{"intermediate_size": 384, "norm_place": "pre", "norm_eps": 1e-06, "attn_scale": 0.177, "bias": "all", "tie_word_embeddings": false, "weight_decay": 0.032, "final_lr_fraction": 0.1, "train_tokens": 110600000}
Each number is 128 + 32 x the weight over its row's rms, rounded and kept within 0 to 255. Layers, rows and columns count from 0. Numbers have three digits each. The size before them is the row's rms in percent of the matrix's.

# layer 12 attention value, 96x64, rms 0.243, rows 0-95, columns 0-63
096:123110116133095105160105160093114100156131085127114098110155090133088169151167110131167131099179097090093122102080207129170092086095063181165187153105074121145158104141092123106163137097142156
104:102108166137132170137104082139174085094118154074175055107123134111149140161131044177117156110087127140083168141120141176105109098067099123148178121104159127144111092093119098160159120089175142
085:136149118062119120152158180119122150200090163161104170104139087120129138102162123162162103168119135113184111132163171113137129125071146095101059088188160111119087163177084158127129167098113154
097:143145166102077153113100150119094065083159120133067066141140174145115133183139095096174148126134101085150177161102102099144118092152162080097109181122141106149108047117106143070110135147143137
094:105162126086177154142144123137079143112111186142075176089119116159089104174124146124136120120173091181140111141202169118120136106119119108165077127140098151058164139135163059146140098080103086
094:164076130123150063082115109095125104082140122112171154118172180058175102153175195135152094161102151174122135125143095127139128109129128120150059106118128139135180116159134157135084072133184145
085:091080147206114159092112153128054089081165153115093110084103121107107111073126111097158141094123139147110107165139194127082118107093136169082135127187134155081095164111117146126150121149184111
098:133120167109122126133083101133072143138124136153111084086137111129167147176098137183093129101138156107181110113133135116102130075122193144106077057156160139133175148215133098146081075135077113
118:145159158091140145132158073118138165108100144131142119061159107121118153199131102097150129059137119099100060144144123148116114150080103149094089179177095113078124082115075154089181105165109147
091:077135131147165139156106065113118157078111150083103192100160106184162137164145157106116139148070092167128104100135136127145095147138109138167184116117144186097081090130202144125061112151110127
090:182151147118142123137136143096084112099136123123135176136127208128145112153156112140109085171143209162108173087166160150132110150074153119163101062131127129091090094076077150115152156162072143
093:124139121146069180205102109077179153083135090089129181090105179128120113089086100102127172137152129104112137114165085110110102155082125132097189149135128145098122160133177131110066178136112105
104:186132146093179197100135127154152166099164115149131136142121101099148072138174085129144116120156103123087122095125125108166127123118143127165075072117080147148135142107105094144155120105168007
092:157130072108129113080118194154108136134068131113082160093166118146109151077136081132173109053108156109096161089140116164148089158068140187127116153185169078118145144131088153099122139131128114
092:117130180098161148126152148149154170138067184181105117147117097067141134141140114140158066114118134114186097144109156127073077127044141136120131191071108135146171107103110141098122165102173130
094:154122108088200126096122137112084123186099135135098122110155102133129169120091132119092082169161106130110143101151129194073106093102058141145130145189166125162154145118067073093162138153163085
100:171097161116108131114150180179202117153133144078148130129135194128067174170080099108100086142104086118142157105184116140071094173087169127154175135122104123118141104128136129156123146139072091
089:130112133139138056143145157100114110057098115099165151167090116112089143135112098138163160098128112167078074120151134071136154154161114074121130175213169165144140125075145132146169142087141172
090:159108114158136133104122078131112097197131184085124121108096089107187087119112129147111128125178118136044119148119090136110143170119132159193132100109112117175165110088186104099200154154161153
095:126080099109085186099114120171127104113104106100147196151117104127102076080126127129130077180139133064052152154132099121162164123112100116131159146119154151099103201147084157078150126125079146
090:093098180120131091127095130123204101108172189139130117102136145133132105101134110067111088155139102149098063170195131099151168092129076141151176161135167146164135102129177095111098117174164102
084:092165144123086087149128080137119042125134123126098208182158143150102166112143094094130157128105102084121102105162155106160209108148141191168167130108084154160159175132110121133143106134121118
090:159077109153165078165095159110159106109145135148040103203097091138113125093141168109114138136054134147133151191097111142113109161164159109121095129125115132146190190116140130126187112152115115
091:161115127184148202104105121129118087139109074134090041133152115107090150091179138124172116060088164116113152188140135115164093170112142136147142098064114120143127155149169157082150129135161121
098:112169129110117166107175127156168126133111147101138155169099182111189182102085107135116164126154132085132107163177144133128156137133097107179191204119130128178141119167152106173126087076068104
097:132129147145149134123123161111113099101138134162139144132106124121111074081080153158138203134098081160103168136060102111136152167186095092126210156125093118142134159080135168123147045155083137
091:132177148114094152118135104169128171176139172095109166137195147117109115116230177117175112165150154134150082173116099140148144122106149116141106124124062110135109110144180076137133147156056131
090:143218094073099107129143108112144046151129097129131123162158119201103149153171101148099145112155122140146058162142114103105103142071158174157124203129173128104083130148151150115120126138135138
089:207132082113140149089113114091144178158138168100115143141160096119114127160135158154070122069167128133109136154080193064113128130113102159079125180165171118105198137177139122115116141103092139
097:176147150108201097168091134182088135064139114084121073101142137173111151102140145132142089121152168145131136086121203132134181164115115166099113137109061103160145122060127120179147145117122123
084:124110111159118117151184094100152114137154096142114123187079103115086117100173114134178148099124117159091141203130143105151183131100090162118118088112086056183173140162145155097130141192109171
073:202184136119119147097105108096104146111183159124116170091120114153093089148105162132117155101075211139074132099123127082090154120115125071185141132132139150154096061109073144115116142147136088
092:117099120106115070120114159123148173092121078145095075084068128149112091113114163157109207119140067123099118115101106090174189100139048119114140089139146126175164107140186123137114134114109154
096:144129122153167120122097152106115177106137174141086122118122072175082125165173101080113181109088147066125102131107147115080079176127113147187074126149177173123145077135147091117141103106068148
109:064109126166152139181161122083159141113124160175182174148099155121153121143150074065125138163109116164198135092155135153113107167099070094130087142098130127053097124145099138150090128083143120
089:120134096094080155107141132128148155088189147138101121136080135137094128121133109118106117102148136025172139137111192122098198084142145153124121163161125062149101089152061127129116199141131136
097:112114141133142160173147122162082098129153144125096080141139175148191172161108092120143155115139189120139101106122150145177102139093115112133098065110066042184166120075090126102163113090127141
086:134156131137129084203129126115101124096123082137137101174126137088152156135106097094106081126119079163128077206126119057115193158120117064124089167130158168169111106103073147139119157098147112
102:168133163112163186164138103120128118096149167078107100133100136155130116148136113105143159031118091200112090072094117141102151123109103122158103198126111148173111164122118070100152086155084146
097:148160126157153123158146087161158100105223162185158108111159155146094113107173126109098048147138106138092076077114152133107167129117093162120169094111152089131093133120090191165124147100135148
089:136170113050083131147156075096124105150117124082109187221114152161108161158062152121143159139136132149144122100143104109110167077135124171167183135125175128137120125205133104149118136117152118
085:120115095147101070072117041098150117153130121144187202085101125105142131084131115087135087071116172122088145158134096118079121161156097075106131156157143083144180094151130118107156102117139151
078:227131109117110093115088153142182187173159101115192158125147134100123203134090103128114093170136137154200126104084115140110094127098080125127143111086131107132105167154106150106099135127169148
091:119111105156156154178119121160115146179152101171112109086149121128161082122152078134172204104137114161153117190111061137189167137106140139162109081080181155158080159141186124118146133110128136
101:124175177090144112165140126072130163128121181171054120102124117137126104149118156093109211117152071110114135162099110145110136124107096086124144134151122117085140087175133103160115047178089167
091:130138098139190124132165137164092109121132142178118131119132131145162111101128105113113078172126188223130152141148144103135255157131150165109136095131092115113061140106119114129105122155105154
094:179131126172044135113140115131170137057131107152144144108152135090087151117185104099178127056104127133129114082125130129158135094128152166088110169112142131090156204151136115108157088116165068
101:174141132126137113185166173132120110130163119107149167152108149134067123207143154104096090097158097087151096132076123098122086131110171142089145118185145070084122123130099166170113159142130208
089:103115152145150074135154068110112130112112088178078120108129100182141101096166136103136157127154129138118164129110142165093138089129150195186169161134125222196147137094110100152178128123150166
103:071111160117179067130123087139160097143165123123147174067145100120133155135118109135177129124155149185148099144096173050178150117080083174135163126148127149091117109139122107143051096150093132
084:160185125125094176169071159159091137135122161104193134158123192134126167126137166137065149094075132111173123087140136098067108181129189101116166110087136093095137104127119123151122127122169090
067:120093172052111091112095206118129141148138066118106162171130081059106172088109172086134130101174119102116160105134118091147149118135122098115128111162109121129101123075125178113108182145108072
084:149142088138076127124115103124039116164113159167133124109146081188151160103099118097084140128172072103183149129189144131185139081143067101081130092117140152115132157133159111152144105126087168
091:138111117135101125139119153152098088130187155169215136139180171147154127092125100131055112163075197096128140075130079100124122105152162132083134154104142155100120177114110109079172117133159165
091:096132174168072155114138145149171165129152151149054148063131092169162147111153093180158163139136181141196111138118108106083099144142145174122109165169149183100137168153157133116118095153090112
076:163085141141153143132129155202162084107146129099169144138120128113136162077044148120101122136180153084146133150110068111113122130126160104160151052139130138133153151071158128170127127163205086
098:131190154105164037127071138121140154133110149123129181090175149109129137128089106125080169131098154114164156101135116106138090129147191103054067107171166153151117170121183144160110126125115133
087:126112146148147081153182097038128126165108189160160132138118097088163082171148170126148129109131120147131077146198150125117173148130146118131166095095093162188130094150121112160167108168083162
106:133065094105111126116103110175110156130122097122123043097125077103138186136148090154142062115147129123172127115129105144135161162172092139144117170114092081112139171098203169110156077115173104
089:125129128115192104132154140158149103145122128115153128124099101110112161124110117179150132074229194095151064133147127162077182119103165127169121126109120142085095113166148077057109166132152113
085:073077155122147142137141171137145145142061076133219135062135135140139072122079130144115101117125140145081058142134141146119140090161112117066069096146088143119116091080117127104123146149162127
094:088172116123114119180146107188193147139165170097154151176108120141111155100086113097107114167152147150121041100147106166066110165121170155128102114108094104085104179153090129116125128117139193
099:100099091118096125172121079206166179121125158150119181180130092136191132139158114086060116110112152128144157087096117136094081123117135148133107076129116141118127130219132127071122135148090152
091:102110139103134161141099157169112159205155069069141166129146166120134151157141107099126134123172085091071185140129111067184146101101079112111129142105064119139138104067108139158124127097087105
110:125153096144170136089172145150092147127196113124125167117157145164137125119119062175109191193144126115143153084153128114056162138184136080118145112070152158196087123101117114130159153158138122
107:138142066105153157135153122158178092131121134152157115171146095129082134117144091065115192135130144085072088110168144120136124117178187112109107115072092139099155094122125170172092121088176191
118:162143098122148167175176155123121142077140116156119111141093102145121191123151098141063144122148096158101108047124160161151134085148096148101134092129157142089140136080116176132179135079040149
109:156126136204129120087094150125148165174063079127086194123122130110115110153126104132129201150115165142113120142090082188150080132120147119128119125160134088057090110114144177097128194115140126
105:093139147128076130093124120147113123190139170127197156114131134080113139116116148155136116121129140120098151109185118122133145098102045121075089094066092139136123128177116155163219090117136191
128:150119107183136143142121091131135134097144079114174118127095104140167177186065157069116190140126143211130124101118128160124075125103032153079118156111137139172127125124159133166108098144128121
124:150145158094136148151108136124110094145143155113002096094129108194081101117145147091133163071108119114169163137144087133127127141135180078191095140162100106104108184140148138146144142134165109
105:130088100138128098061118106120151193125191118186142118145188203134146137115125104110125107175095095138093193134170104143171161079142133140099155103080122115110129194074133106119127088112128118
107:073128122161136122172111091143151098092187132120175203169109179093089125104082105132120128089135118137090119086085116078132140187138156077166137103110140110185126159170146176098133179120127157
105:129099104121053122110200145182130089145174084115138171192173122153140129106130130135153110108072093175086133121048120100066114180117101114124124158115172161140101156129134154107128093097115144
133:198123170121141121079148139131147084141171171131085074128084100080134103112161148091105107110174150131130092105183150077098110097174146126140125149144111145177135171090185167173126098119165071
103:123117140123142078120177179130141106130103077122147157075143134098154039112146125131097152138120052110086100126141134112107176158138151097139124219153128163153134128146087159154118094099050109
125:146106149118096102061124120133088098112136107121053126161130169088151103138185085135151088106169122145135163228166156111083156067120115174093128114157102070146138122110136138168151111155102136
099:158095108082149029116082104197119090142143158147158105141169150079188113096071116101066099137123134137152147137163160147119155149121105094165159076069091144136134100108122121138146131098139140
117:153092108109114170173113145080093131133131144096131127179142118170163173130129087085114161132130057088120100126157026102117104190126140084115077152118100128143185110078126151116137097169149116
113:122131138147153143199109132113134175082088194109153162152101090115110125142150124183153066114093110120114144163137135205093184110095143106092120164082103099082168181111175112145098109104162124
095:120160110100129084135122064116094159166068117143135138126126111087099177139170100166105093148132103113168195133097134076130069083089172165162122121178138140122133173121091124154130064114169180
114:174121101141141132139096118136097167133136099134098063092123183114109180186134111104076066081132091197127096129132088114131125173119129124140090079145106141108108099099201069091134157171138133
112:092102072074172130120128051100139130183125083192091148090165115098131136117158097109150053104126157096153156096155125148176069142133143122152137153072178089130121117127140162144123111141161089
106:131075068142181073143150098118122129112088107112071188111136191163087135158093099168132117123143171115091123163130126117122089107147123073069104219169091137113153089140130132137111106113125113
112:147111148086133122090156120119139121106147107148092119186137121169109150145138165117144118151104062114095194072104156120135112127117060150147121045131096172109034091140160117168158122087150105
111:092176179169155126147188105093143159114093134097131124122130106134120109088055132113108130154173111116120086114121191086151110126091091120100040170115089169091119161112078167126117151140175161
116:104158130102156169111137125180113147112086108155148141120153149171223126087128201119158145106108124154184133154157175123108071121111124143144059064117124135112130180128099133073089122079137146
124:133154145143155106121217119124135147128132139070099182157092138124114111073165192078072141106078138146127109121112093063094125155069126117106142141177160099069156130136142129165151167155161152
111:208115116135163093117083132126101146211167124102124145136171116162152162094150137077155178118101105108112106084125105166114116166141103175105164110126101093057143138127175148080071097127147162
118:168132135152098067099144182135120139133134075104178150119126134107096100143106139085165161190089102066087111113185137092124162165152146127160129111145170109118157159087081200133130162104169080
105:076090144116147135058124082107080111125119112163129155094159132122153184145116083173125131132104108096255098124152129092138131148097132167145143108136096167118161098103099090158132138135128188
114:054051147113161132197080134128151103188129125158193140139122114175126087100142132106124154152095146194103144113120117095072124107153094114119104128162140201120127128096076104136120144093125165
117:163151119138127146151100122150056158102137165073140139083110110158177111090183118154148087109135120099117143087088125086115059085068163167135119139117157165104177119152145160093099143068147078
120:158197104156178143077113193140087165123137151149114122127068101153098137151105151123123091076115125120123133164135141137147072117096131098123189151114214147118133138151056137114118156151137055
113:173103091136146129196153146147105153120091119182152096091167138100104116112142092065125124080149130088178096088038152166077112109136148131137080059094140093119108125139091163137148136138138100
119:081092153151133150054160118176086106093113136202140096124149194131160130099104172134044077120170152112100159101096128121117113121106114161140173130151132118087091118115137174088111119170097103